From a checkpoint of a small transformer trained on Wikipedia.
Size: 10 layers, 4 heads of 64.
Architecture: learned positions, tied embeddings.
Training: a variant of Muon for these matrices, 12616 steps.
Each number is 500 + 40 x the weight over the matrix's rms, rounded and kept within 0 to 999. Layers, rows and columns count from 0. Numbers have three digits each.

# layer 4 MLP up, 896x224, rms 0.0431, rows 100-510, columns 32-63
457579580513561553520485485475465436489486446447501457553495510605514474453482489570528520414532
423461604588504517502531460485446554426528434493470528515517539512502525447538504418542460465479
542504500483518508396501431527484582427527555464455506517503496469464503503525548474515527472412
501527553492505535498563474478537474531530504524489535515476573471601536468477476556506508415492
538487542451469554510448676468470459503556524484492446520434525468459478501557530541543534521463
473542514514476456543543435533470392497497494493479505482517506505511512508494398531496480460502
462518521472537472525479525467541580445511578476465497512579463546584564484504488458484470451515
444516508513510430494418525492537501513507490502444504475484463486510470446521478524464536463395
540517600518523489516454600463508467451457519510558516508527501612523424501478491571484551556397
483494464484505415514495526451419591511477503437528483585495449490533517432466581518432528503489
554518487480493490487499558477519461486510443493518519499437493522473541509540513512491475530488
485475511490516553517500508501597454512517402563515468466536468452551476496580507513434533537490
457525504449409538520467473518618430471521571451486498508556528477502497523504506592513477479572
433608542509472530567477500509516489500495511487477443510465482455493490496504461540491494504565
504535524504526482494501434490416559528536487576500489462517420525473480518488455457521525452476
538477482449453579513511469534567528552519456476476431511501476481489444452400515497421467509473
492485571514508471497534451475458582514538483519453514544476516526492548555502444546468466483552
545445494506426527501478516460530466523451522477515523506545493500471520522526534471471460415494
481557465487477527510471484487523501475542558490552497528494520533521492500527477484456451459476
513457422445585465579619530508581558552409530454502453529476569479445558491539521561533527435487
478433491457519541497514446507522592479431557460473541479489536515552461490455563497375500445527
479524548447426448473540535563439511532504508507534556506393494492499436524480471491543495542517
518470499526459514506460560506407474557430478484499487545466530490492544534529477486457445563501
421515542548534569455525461542599496512495481450509540472507527572465506443589510548573522460452
521503418479464463490501530527504534462445500486478514482500460517481510542499545562435513504562
448463551499485469456562490500534451515452543505577449448479523409505506480558567540460453524517
521460438499480492477518522484505522518599560482455507528481518506501509459443545508498514488439
536531511460483459521476503543485506515480477436461481369541565462488494522481531464564512443474
510505540469534504544360595446494516481533546483473509481514430427557502514536488483480509542457
459514609517500517477496571471495615529544478534506543491480472496478545398488514485467488638508
512465619503456564529512465474514500423417510473565521508548482578535550406502496510538507410515
496523497410471473541486477483444536585508509459507530565474479456460536471554481526551502502495
392487573570486516539474453502509659486462462477430536571533533493545494510512515413504512531467
466552521540473509553556493454556533547534453483411497510519568527406465520491473455505499527539
520530537504525542526467606456552451527530498482524492540511531530459481512495472429439467522454
534483461475505471589509554511488507468537499471491497496502559503443472551451501567516575542524
550467533514478573481459533509512500507526481487461521519531426557608515549599510505466458453500
482524496495544497505483508485473470554516492550566522516507573562507564553568498503495483466584
504466493467496555442591381503516579475493559540494466441521525448506577466487510531480490604499
457464413525532509520499499491476495483486505463495552530486489437542596523504531476497550455476
566526486540489475483494425568436555580459502521509504528515451539452567522444498538542522368534
474507556493454533555472545454456523485560484500449442432545530439436502488506529491542457438512
473498468495515494501516502581445490546513528477502459515478515513468521446514476502545470480529
468452456562457505578446495448412458491511506480512596480494607449493500524512507441466475519480
609538444461511480488503594416409501570510466408477441549505477508529468479561518521536469517416
518494516522494514510457468494410485484490515537537530501508532464489489529499523386503485470472
458527527429478469544516517521494491463523480510591526493589537517424540477448507520459451524512
540522530481502478470442561505517536512513508417437444509532431576464508489483463507506504509529
482517506540546485467468492526541518524546483469495507524516510488511452541505541508478448455470
542484528464526501515546443557524539501478515426544477532509524550481482450505492387480483473507
436488470489493491524573446515535532454473524490544528504536487509545488534483485485435455479539
483472564536447484556519506515609460479516470498502492487512491403499488529436516504518541486503
503447445508473526498502507505610366460519546523501549538500500501528467511566518541511498542469
485517483477559493500455502526481471480466410485512440489487484528489500516473511556513507538535
546528460529512447461604492528466518524472546458504510528507501521497486456508421470496492502529
510567604485466442450517506502518464486481495510512511487512468594492512505476529513453434462481
456482542504533498528496385522425549546465482475532473503507473477444480529554500524484525503529
529539447608521544519580459518475401517479471533476542492570433481459576488430469545483552522487
524509529479540498547451503513533498501500513506526502553489484540466483499478603554500511472396
492502522489539495528487538520529512506498495506516509537521476452477582538502474441443468458518
547532484410518485528413507570503532451585535490522548505479496520492438501540420478500511456457
426484494413553539448559567494419510487544487493513464550473547543461609442478595471596457572471
519501400505504482522531558519477509518517522434463566423581531513464491489383556594473550528525
505462520557477493472545499498486493552478521460530499566481475508478461517431530466487528569466
413501464445455541496516474500427503472511513496381533501544485434470492576566456492472513505526
466471506502455498500490513530478474466429525467547490530492529479520539475441529552488551493467
520520500487493581551439548482456509541489465473512507504549524485447404509501488480481476565452
496571474492551520540544524521398567521513515472487498529575520508470461522515464515549513443444
484491513571474502507460532498495483534497576472459491498510510495443533487479509529436467443574
519429459480526498510526457535490453502510463564488557471480482410543516420493540571494476517475
560491450545519549530470538492579492487437444478513461477491571463480506471525569548588459579464
421481525489473512527552417507490572477445508523530540422416505468495513492469478462512488495573
573539510496528441507476542467520522520527437486506569490525442466457597502498560482463547488538
441510510484549457451490457545555479514505482502538526539479494535543453463555482516491456458489
546428465410557509463450523500543476517474468510526449458492544501501542577503493460506502498500
449486401546499482597536533489520456541516486490497469556501446572490472517504484504511480483498
448610562494512532524519456541571471521514519451532525462478424469523526450462513510486468557455
481526562539504519431537480448545568382503528575564568521439538563456474511517493484424442387483
555504516429525463499518579439488483552480402422496438448507465534500541513423541505509473465548
510513517470503511492480494546524471464414476536495515520513544533521507486456458423528510520529
534461537475491517519426530489523551446428536499510479445529510522516471478496494524547470507490
553524476518520505556567560495512543473472562452484483497416510494455495482498420533519483491485
551397473495516437534450502549517529503521543463565509513519451491486545486439525459440478534518
617437479515512501548498487526474462475518472535493533522496494520566432498448494462509516539496
521466507527539520508450417432501546432511454510539450476473493560544497482553458484482479529461
536468414373488523518398479538412500461540482521511483527490536532504472435515401497511480550494
514485562516518482594501513565469559517483457495464510499546497521440544476526550523505528478537
531510524481498518426557537521516449487541519485505513500497547524495499529442506499502510521462
505510548565547531562427479451496524515552482563532472497512522499502487528578505431516464601456
498593421564526474454446479549524426569462466512500514569450493534459457451531562513483586436465
487582539524505476476440517576506595499445416543576463570495465460514508552560487493516483569450
520557588465478585533547440487518513490425457527503441494488497489468477419519507437543480446512
427531440446466431511474556466456519564543499517496488530524508495487522555492498456552469491512
526477501488510473474552473538522433468475416577442468493515497485501508545447473479488418578564
527549583521511457534464496522522475449526528554529506427534475454508466488526442539495496565477
594502485556528613452482479481539359435505493478514550537490547525389533502486517583507517563508
450446485503484548474458619548396568483472495504466475539487483490548493517486468484525515506438
527537540518474556491414505569491440433520462496481520508503535448580487482593505448480509477522
433459452478520534543552544577596471486549522506569512471491528438444543511493485548525520467476
494460513509532471518410533499476577447526525477511450555462524485513537529537483497539525554512
418496422508479496507440423462537469515464429546460470533531464581487524498452511486460460398478
630491500630508411471539528593510500565560454453480432527450458467510556477495559429482520416476
466512468554521484540417511448561559525463425551512519553557507425508444519496512540499454484477
540461452506530418572502506483598511494523560446459496477532476463481536510499526498434557435488
531448486551503466530499514460544519530509466479501519485510488536545546525497472455482501570541
597434462491554499532497415515578469461474465520451483509443527462473483463437487534514495497467
591461418433520461541502514511520445391470549477448487460486397538490490518509513541546542521562
524564508519510430535498504535442573523546531477508557506491518488571504415520538503468584540485
481487435518541504508549529500503536552560456500521491559479476569491532532499506442528548525539
525526467484478474500452512485454516530483478520491438451546517528526565435475467510484476411548
444518468495504512474456490440462533530496554448451527502533491527461524508517448502445517510546
581472508500485479551496521414513542536514574478514518448536606498496491588473461504510543445533
576471457449443572492577391533498419532481528461475478450478497404546563546538506546499595527574
518465562548471445514538448471524533488482550474514568403515452509486483436483387512520545399517
515524432429463474495567487470478488455526535505554475485482476520490629549474491461457402509461
530563527512520505530469462442533491499526536538495529502571540474417511496476469524537494468506
458525475547531505546508384511492566495490519475540549487529499490509484520470463455471511499505
481529394497444423457460565546510467524479475460513466482426543530419476454458568511581478588414
409570487524559535445468499442522516511470481509593482521523503474508532519490496448467477491460
483448488459470558499509471508657547496472548487496456452461570522465461471466508422481490518539
499466529466513507567577452437483446562516505526479437506499498483498534526569525487477521478532
491542537515546416474468482499527529525436447444540558453461471505479495521558471499565511448474
498528501444513480478472471524530550497510528437525508503478476554418474419513570595549547502464
546455508481520601468525526469481444503512507525532503537514491536497487535510451469582492469497
493445558460472503558554410547633571499479506525501505474524407526576513489520551505532558566536
529463572544425418522477486453527520514465436518546563541484488475475519501477426480557499516433
531453458446416483481505457642519450532453517551499479503517451438582486523457525549495578523519
559542442423503514564413541476467487485526521454474511496469422418521445514430408526443527521481
500553386530554503479569457450443450509448465422517540519449521549504523529516528467503469580426
540505457477511503490438486525365475432489487452532488475535531489510510554498496535566551471498
560528440528493494461479567526531428498524576430482547450473530540478422434462478457513493487468
484533401544508510552499492491417485483602485536478468496535506508556535427459443517478471466475
491538540499499553501574498556546535470524491498498502476506491511491536485497557545506505469577
454562438546464472488516450481471500512544466585490445529545502543442545486501500550457529487443
564437538568508478497473585521615490471524594487424570463558374556477424448510562500485498515452
535489500434516494527494519561577541497478479488473483489484514546525484586525505455493496462483
497468515549514432513567481476507494517553519531458461497542452535490508461499455455511463484526
497600553492477519515553608476623478448513541492442528504485541548556457477546537560548506469586
522450530518530419455476483473514561549518464496473552569459492547541510524450500500463446503535
462496516499494485538491520521461442496498526528493489525487491484487517511552526461457520538447
467550465489479481490393560512446499403468480496530492524578514454446537539466550541515601508481
464485527467529432507528511485577550515425466566504489482461593529497481504592547457511535477499
513513515500549503533470528498499450567555479527492489517512527502493483446522495498484447543482
514483486501494494470586478552499449540455519478509550483532548437445498496551399471512506480500
537472485441489532491514568508537482563528456512444392489529437576499492542492529590487481596435
505426469527487595559411512498531457476498472459537483449536473497576525472507499474557533565524
549559489463512552451476510438545538527459521481543489443566452480457491465507460524511470465513
491462518464521482445537523479514497486451513458524457499491445516433490503515445469490486480453
549490583516512570438548444490508528506497423504500505497432530495465519477466473398470556487516
506504524512521498555430529474419481451505509564503481478528472482463495438517532506549548468521
500531521472511519470485514490412485482549446455516470555522465511467469560471411485487462467469
426533567563489469564532425556459518441509459561514530584418508509568532456520544443450486532478
489523468501565558502423477488460466505450517482474508530506476525514535520488444523474523553483
463490523513519551452505516467515482470453537489465472477447509524497581499507516536509551487479
540572475411467556457442463499423495523502506458441551423535471509539465529487510473503492513504
534501476519520461495517505489502470408564496506531411415508558508536491536515489561477474487487
533529485465532489457456510614434436503443416471517464532515477448496559535542479621451523552557
505516448515518538544501448557581518533468473544487518558510477525551562491606482428454456503534
462506610540511521442503561488475514459547526480491432462435423488523412511398563541514555476472
515507544507559458511474581469504469502491511522495460496477533453461507493533477510562557503545
574484458473512496477536562460505483612546546478471425585454466517421520501524456501496495498491
443497514590514433506540513419551494494563458536570424525496469507468543552541500583481452483506
486503501526502550508468448514451512538500494488496481496490550461497553482452460474555509475518
505500554518510458514490529478420501557448490509474495485480478464527437465501496507530526396528
499459426506493531511508436445474521527449441559540498425516555476476528535499491485485522476460
517399557541496434458590526500378492472479476492471509545447424442381545530446427551542588457540
463515376504506563548414511504480548535522473510477485539472434498496470454568528518500483533414
405477503507473497522508573554554450563536532580492517575554447445517533544514505546467541569424
426585424506500445424515533448530440519499391490455480500507447432455494444454471523513483459487
477500556485445460501512511518521537516521562518504475481538444521529495565435528513497563473410
543500505462536543569478519508486517523500516486508511494465493453503459511531525512498525506518
556534566558536474557590488555448492481541526499449537506464488513566434496500485315541484521486
524415520468475505556475476539548535515518516527532553543481414513530547488487556479495520494476
489524536487479425461602550463446485495556475496515507501488562494470487527437522482563581386469
422591502529556463446406543467567590515511457474542500455447480500524429467406491522486447513541
484443446507461475478498609475456390429566540530506492471458455518501496470537482521459526485520
486536481504507560566467450500488497410462459509460514475501448540525510502427477480576459553480
492514602444486500502450478508447527511596542466516473567481514542484486480462479599505518437509
468474546410537441487529495427431506488522498514526493547432501491514465470587542446575507465511
491513469477496530494486480467439446569501447502524481525464497513472494557506517499487534502497
459481437482472492524384496478559552543540491501507451427506535492457531507583431492502481543462
542592439484461530428508483530509483518509467449534583478463564475523539509486437462486511464463
512530504520460543524555511510480541494481469513505532549438457529478494556548541528446542481490
409525533578515507515494502518439535477438518545510487438473415483512579572466473512448456466531
434468479513510479486470465552521562570498409489498558581479524457482475484442530452532447506536
434453475514446522459510470453523472478481507509491467484515544462433413526450424486461419540458
475496596533471494548503526487477545558527486567527568510490482517507479470560407407511512495531
489546526537458492511564511440489567557515551436541516460503512528542513440563490424531470502430
534510508453528506488533451550569485462493488565499535434470539486475521466484545502512414596465
444500586421425507551475507488522485472514465472491567473476468453564523483527517515512472490586
531556454479495502458522527466504453543449537528531497511439481540484503448498558541549508586420
504494450490560455554496459519399547474536522513515487513472525454504462517502467555481492592462
541563511452475502463531469489410511459474508537486471477535488473472492511551519501519524486491
567545507527439400537570480541563510488532501512482531436454505520485427476466456486488489471578
545465539479513487458556514515470519477483534503472511502455519505549516513491535456540559540521
481534497490550485522428513513489540571531524512459487487511504528494508481495484499444520467483
459496538498534484493497429503623410522439478494524502461554439482478436513488470559469515514522
478564464454518482477435490560465528560526488511461534541578508520518461534524486507525450499457
530532456447533496513500515496460542509515582507515487544520477555525480458498462468454502445524
526524651491618493494507495455440561432503483489520486504370526454514461506550493414477433589440
523549516478491542422540476486484541437487491472495508518525480472476473514501476505496476557499
484499429522520478519508522440564525514475537460529485470507584506526504511527507511487459557454
412526546447437477469532415473539521407476478517472456452501509473491585458504511576487488552443
606406482591501494546515617480484495483470568469543481549446464507484443506514499494503586544526
483512487480518477530453532488402477477521526541499481517488486494462519486527427497516521558485
474527472545523516465562615534584516532565497551487513545478520483548574486455572501476452541505
556531469450513486469427610526476447541629496546483505474441445529484477502510576435503506604468
455527472487462526387523526492449554496534447545452448459524551541487524505438511519537508523519
534492453526502480458436498544479453512542470474550477497557499482555494551528517443428520495395
484480511514523485535477529499435538541507498534452514513530510466496539509488567491539542502509
527478550463443490507504448485438506429492420591470446514509432543575494549528560488505528471448
478523555463504499474544483516534514469494542457460483499508497536476531427554465428536488467519
439490551449407434421431561481461566534455480473503460497475547441469534524539478481539497509501
518510558523443445502485508434474487520504498534530522506497553485476474519503505486516504483503
448528435484519498477408488509524563542496528486497494458472472486462520579536514591513605493531
518571490579511565520564525533571524497506529470470514471521524437559480510523543483528516482546
485539462492535553479548441461500456529492415419466514449493456524553448490501410485468467498505
488513556578516489459507484447621507553519466470528430522508551453507459524570511546465575497495
469484452501539500422458465429494573478463521454489532482466482464473452495434460557465556434529
574510517481531533513511470470568506519496473490427538449458453440518447444546486480501528489489
427491565555499514461451482494504526431561432472483541494412526527568514485515539537510538470515
525474501526451459453508550580534517504541512497500414502516437492426483542565486534496548557469
588431536522565509525573470497519509500576489478515418484567548530390481535472515425522516513534
451490518525493500460515469451476519532475471456524449500503557561474540481496481547482533539503
500539479523507540533422443522512518519547504505481522486470539518507484479526563461476453501412
501528509438480439544505545566561534553502484562474539531546528469547482486505531536520534461542
429518552453484525515547534568563529508505550504463493503517506488585511520437453520499492467503
571482606507456495471509593528448405534528488508518476574431530483555524533507510562479472508531
464491539509551537500467516499473473549552521509536501522477485513522454485424460479540444527470
523492566491447515567571522452492585578537458484540471490465446471447425483487503419488532530485
442411497450429570521505564481407521502606565490524471497550444466452503502525506518542515501477
457450515492498511493436486507519547516484535447505573526488544499403482494492480489581528520506
548437438461496498471620563499500418503521512560559487438569491468546601552516492482512579508481
487526463488475517481590563515527461488492500527538488440480525523496495464448478445561497556491
470448509536506398535543436484461556525454571480526501549521540469480524511523399423527495539552
526462546511572491527457524494518567499505517485501531468466534540496507472517486492503540391512
563524549530508457521495521489477444544513531486555513471475465495436506439506431407493498457464
492428454464542462494532536455493423532447463480455462476428497550517511474500522453479563501523
509540426466510448502533523495541534426475494495526498512472545486477532500509501520460402442546
528558522530487484493523474498470500486506476484496508481518532525451500482515508481572521500484
500515537516493513520495470495530436483513569477498492472536492574471489513566521473541513478560
500529655562489454489445461456442516517564503507505482509534507530488532450438453503416480426467
559456521561536511495578448466519503519414535548488469551527507568422492479492546465495556569484
518527478501475549501497491502550491478475472502487447507554484496496496486481499435535498438601
570545459520502572519421549564463470438549500481503483519513487534482473539429602481528516500425
468519564413524533485483571596574483524553549421507527484479477484505488511512517555492535442558
491497538485524461499490514438478475444446465537532525520500542440512498487508478486590490442539
477576517444468542491529519486506473528486479493524496488501495471528427527471445446533399479564
476481507558497544468434462504584474509449488475513465490504481488516483502552453493507538495480
477495554452461492544527535514482458506535488549567492582541526527510514486558536439516480423484
502549497486498538478529557499401512429439454484495502573515382491575449601526553533545468557543
534443474509519526474519444517565533545467530520506469485540556527537487427461483431508503429510
478542539530468535355580608490542483515523556348548458526494581524434492530507418525499538531496
524555559518544497486456520501478577576538472497486566512441478504515480479474555490481492517498
502492497443519521515568448512473476503496517445468524529503472483474486513549492522510460577514
509540480444438477493545447549482532509481532515461524525448478501563460530520530500488503484526
454500535459490436506480492534428420458538512472469451428442471485519584452546496496494475533527
561448482506572517543485397481504510567506517454444532511499575402556482534530483526489492471475
478533499452435465571478516458465555466482463465487466464580479511520574509573476525387458637493
465538549477478460550511491474560557501515446445490462497558511440422463497445492505499538445482
427524445530508485520492556522392427501496470500520554473544476540515533491581463532469463479526
565444460454515470509549527432471547535536532495510465491543445518491540507537527500428521464436
565500509524537447542525513535430519416522513438529468554494556551503478501536443505485558483511
437455461454473506531506524523508400408450497454519516508538497533491560498517454549434456452368
510592514491541548545491497518488505495532511518501510489501511496482486534493518510533464539455
459492508590515464502467550475496547488475427571562474602505383520542552495518488469489455579539
523537504532605493485453499381545550606443477465489455475441521511480554486513496481545459511518
483511428437473470456517504482414535523566527494481488443512575476550520473528483508576491395497
461495455532492505513502487490568501518477563429577448533596491524476505495469505452520543523482
525504495471486427446485565493503513449536481522505486520540523502474492490474482511469494507449
480505589528491508493495517552479393462482451526433520529503439443533513464502501460554449535474
580495463553451480485541601511433485458520514502479500504515489461466535513581430534569526495470
488534491522476495471427487468467428457478506476504515518473479452525511468573470495475377368510
529507465453546472501492448531538521474481464502515509551501495446545499489515491520537489407458
461530475485454586514429491479471525595457545473427504475555527467531493524479477539463569514471
495525461514479456530425541507430460543488506493521527560491524460512509531509555532480520532473
507562502536494512484497494562457503506525471466584471456431444466454498484499494464495472496453
467522434471506439518481557495532451483465459385587503583408484579498500487500527483468452477557
563510526495601477455470521482567401480426572441546496568452556538502461522450519508494481482573
481515526485469494481616430494480467502472521506519570582510503494512462468530503496506506518444
486528530560493469562525445502519508495547402444454531509501528535554483456452519503481485459519
525505479524472541549514452520437472489489432484534441550491572516516524582461465477494482536491
422495628390435562470433512486460500486539480508459512599516549444470564406500582482512533554453
486505494523446514463492627394544559480524519473567428535487495447505522546516406643487472521525
508436480530576532505564519544518518473462445494520544500525540483548457488471497433493475426545
536578475548487548520426477496506511502509472510475518433523444539461515535463566537522465496522
480557502449561475466472530465532484448515522419545470545581477498459517593523509527501508404477
551482367477481504534450562523522475431501416415481500466494542559486514502486499490513546486555
485587532491479466521473619514408460462545449480496466461519481443450460519506508551525480566574
582549513463506486496484506538500532497495490527467517480499486538474452525508485516528516537436
461444504472526485463445517465463540511462483517489505468522478523476508529506475485493485530497
525525529532490538470493461492494438513495581514509502549546498498525502422491478519488531483463
505534528529546558538427452492554440551505480563502513514454490500480474468525537465451520561520
546468538546498528519475501510548502564563432535529497579505498485558404538467448543514441525455
515458543482514478479516489507489547502520505537505485425474541461525471483513578510519556441520
472465455526546458396489518521506568494519518490503480466486502604501481595531500594449490534548
502515575453421518581468491558459468507461462475475473414520496484450524499498566626515506565384
454528426530457486456479495466533548554442537423499492496456529483509562504518476553514447605517
469486509548420450558523521537417458485486477552461509482441476466494495508527475544503528493441
501564508531439541511463492531590536461560473466480438493495561437461480478425427482573569458513
510422538481484387510376477535426517595452511504448495503503504498508520481554486500495516519513
466555521487565485465476561489555519444531600449488458506493436489534423550492508485441488487507
491404518447533518473580440496496486532473561491465531516512519526512465555505520483474507486497
476469528534511556545529500461505523528493511505510506519462420545538526551475527474462554524490
434519517503480470460509489467408536558521514504485474424485553533447515492485497497462505460552
494521558510469484521529497490480514498491471503526433511459502526425489514507493488512530536564
521477552516532523501504494543474471460572469475529509570465524434623514498498467512571502519530
482510450572515452521421515461488504543476451635535422547530473540497502428461498471485500497467
538465438520524529446552529502501498539464464515576560483449503496441454561545466444522479544521
487524483508482511489535509543448503503545547501492446529469499449474471524531478533516389468472
480487491497455577431536510478415561471488541547498533518504505543519504502556496476517486691535
535527495485509533550376562517491507493498486438560574481560479469494529516481499529512513422505
441497489529500444499492492515512560519460555518489490497515518517471495476474499514486485392488
511444588449487535502492497516553503489489445556537470517477504520519494511502467452489512470428
513525501527532547488470467473563556408564485475490509506498494516485494412408494525470518478441
489510453556519478462506572507461475537504529503522513487412440458452477504474487439504492518498
529499474468532498537560546436466412483533496455456439492543432526528507546522531490521507543491
444547511548513466419498481553522510528511605487500451517504546492501538498547509615442527473534
492496536469475541524524493479548518480478480519474478534475525516528552471487515564490485407486
485472477537559613528547496505520557496520442465538499457593454529538537468497547464533502524409
434526602492478409402517431498476591496463444570482537474500482498464513510506518536525534486484
481447496452466506474540504529536454498512486466527557505486531499516437464457493405528437497505
490555491504483521516418543517495505490548545451457468508494506475474545453518514442482543528441
459531522472511542533530532496517534563521433488428494501525483409539448459542496554469525520530
536515461465504404546472486510482499572421522533490502558442420569480493523520565533451509562496
505518536515494500470509462478541474496480477513531485498429512434473519471517507598522532510513
392541546523503529470537516508471498553472532444510540476554588457495548569548467486514498514564
585466596487515460485407569509557506410450490463542513540428572478523453424540498438515524527415
535544440436480497496488505501562452444502475451540457500498480542501552468498551540538498589438
515477469509545482472518639450480429544519534542458509521469505568521564454548597441470521495429
589494475462484573487569532495469507529497493482546509485555468516562521489464544424584519444481
504504532489581539489487421514464505494470551554443511522489523509556506490448478481499508540503
485513563460523532451506469491538510559463505462500558497501473498481515544468462428550519531533
456500460502522463524560481536414501452512407500528478482519513500480478561503489472462508462482
617493554476538512435596509531413532503513567494489490455516505486529479481468552490456539495534
465426547520522488530487448506509533518499525495470500520581508510532545500530451481501535482494
532516471494476467499493468514502451530502486436495481456490502501475507529452538457567521482494
543526408486507549534505519559503479465544477532569477471479576528513482472500450544513465540498
536539574503470493489495487504434364530499491551478460543382502456481484521490538535499468497529
531503530551558437445442547459476531543468488502515487475573478528552511432466495525492505519497
465521463459504575536505494527464453500535498514475533436557526492517590539457450516491566468524
440467434478604508535411507442466488567538470511461467491491512506505567515514448558487506479500
546503506509458516529509535447541509507556482497486486488562476467500476516543466446498477538442
434552443500479491506471554484547550544468500461481454518451505500543584541476506567511470525452
525449536488472512477435552468506518471477521528467528511476512464528538499500576510560486585480
512473531473493551473590465477523524582505470513555539480504401496517452522518450447491473455513
492578501417526488398501467465555542499579525513496427535518520502469515439445439592450519485492
531482596485455585526509498611476481489517478457511499491516542489452500450455557457524536522483
499481502583518491518550481479501513504562417533543517472576494502584581512519477511488549473533
534458452576492457457485444510473517429472547495519513521525477487491518473450512586532532467546
429525468615451505472475512445450479571495510461475475466527489472519475472436443474548543515509
517488549489521506532450439499519458476512520530475517581519500527492451490602506479481499577448
488592504412519474445574437540474480371463478498464482467532494514462565523489420503507488451481
424496506518518478467493532536483442457474511523515497474566491493483571480538500459448539344524
520484598465512498534519464503539490494542521550505490475483528494489476492503552472512474509439
498514541566510526515468524466475577469497467555545376489476465547498430483455445529568454560558
549403529507536562509495577510514500545520513477555503529538463458488631532481504507498499539520
439529519507518484438521538545527435503539488411544527473441499447514538562561518460489533446504
496519517467465517470510461528560502498556495468449450515564550455445511481490546446517465516533
537489455525567503561423488420507457552569535517494486560519460499468569536512480511578445566448
384536509491441484448402536484490572512530475525534457453517528481498417507550431499425498579544
485457422501468511508571422472443500529494520580538453443476470467477528532525513514478528545487
522518466499534496560481490435480557502481552509543475537442503511495484524582589449501513527496
503458516503478522531548475497408524515520529507508483596544520467508466413501465538427473513430
479482626565493480541530446540561465470438446559547517475550558475500425508564463474502465445555
508484504497469507549487494513505494510532496489531427469465498531519573528574555570410519570562
538463495473477533496374487484427520508479540499467500512529438499510538467495495492485502462485
473475524502453480498534537478475413523459525451572498553489528466494585541467573556565526399504
513486556576479522487529562553476345487514447494486501495486427452551504465497475430483503509498
618440477493521498510458499444551439491470520449509537479515549527512528510443517569531524562524
532555451518536482437524574488477505452538530482502492593470487481513435458431598460503469578457
492410533470537505476367392508394620508466507503478533486508469493474463525478495536477484501477
512498495498478491547432541523458509513513485460473522499504516463512504556520496475550485462451
534513519518532527543538398478433498541535458542491527514491530502447382544489550504539484518525
519573445462512560544450507503567577464496548379519492499487518461526447472488495493391611461498
436503474578577521472437526484525495471487516510468417503479542607489546522456512469543517496454
479499423475451529527503497485537524506496458469484444475521503444489459505550544496495507543515
482514459515461499532508525466432414479466458532491457529476562509512484479508469531534516503498
501477498489575554477466494449529519475504541510569515470489482500494474471487470525544503568443
499506448466557459491453503531445486494520451494494511524516523435463476563504542464474439464514
589421444462485443561492588502480468526598533439525621576506461513474522572532495615530541526509
476477475450503546507502564497477504535589506502496492477481547489412508496540535550524448567536
503521518535574493564530546572511486508429513493569476401510526520465512505424517495490531522532
483437406510551546495512523455580460515499528418488487458458522493440493593592428483461466539472
457451538466447591517518477459544548442486504545521529543493533489536431513430419463492550499486
495574490526484398574495547460496492554493520441526496519559505574491509499489435495502524479443
505511492523462598515449544471440537471496434489496504465490483532510473504484490521523509428452
493525556536477399459534491520431502518536545448499466496539480495477450459490523439498399468468
536509486541422454483510457501476460459479491519525451476533536468512558549479501543565563452498
544546428494519467515466521411536415511503516459494487450488529431480499503505528479493473640473
508427532532482538547543452492419558467460503489526489478530522496532499520545515484452532478537
554523486498559445471504555488492479511445509495528522471424513503474510510508475521499474457487
447466588515514504455538562457522527533508505540491530504533554511478494558478480519476514488490
507511466497458524458500497597507459510520553553451508481533486477472466433446576604520538517461
529527433549517542422562476474519571500538599453476392456522495553452416474487515540515481596493
488519518487472517538454508478495481506497530538544446529493523527495501472481511548510534524481
508438559520523529517530504486511474489611497487530490510527535458478469477537464492455513577494
547511493513437515585569479532433477429569495548510571471501466539574454528450500428514427471523
429514522505505567570556458456566440482516451487522564547525539499509494485504438448521392481409
456442495481494470443474565486491495538490453558432455519435502448502457496431464480527491545498
518503392452471533457501511484492549511519440478445447520463512557514492531474542493410565515578
491453572523464524589465533504591479473470500511510475462516466437512535466451485505506585464503
552474543513495450523551535552474567531474497496508467454503430589487507535527451486529464532466
550464477511476453548537478473521541437506492488495543471510479504552471481541516517492520529510
548462466454542554477424543559497522568502509504485558472545502510420511486475488516523530433481
466512599564467508442452571478420405539532533485489512527499506521443458471545488492531485570541
495534562508499484477459388562500573568542527508442518461465543441538530540478492499497472471498
474572550488592469554521474460541570485509562407528428514530494524478480536492413529489519470482
525447474543565521449552631484537501547529524487484514499503503527450520496510502430473482485530
484511516535429479399453450488509563505412509451526473464504522509440519503488431574554470473521
544533448445464528566538566474474491549495476527506522505521453543498478496553477529500510457517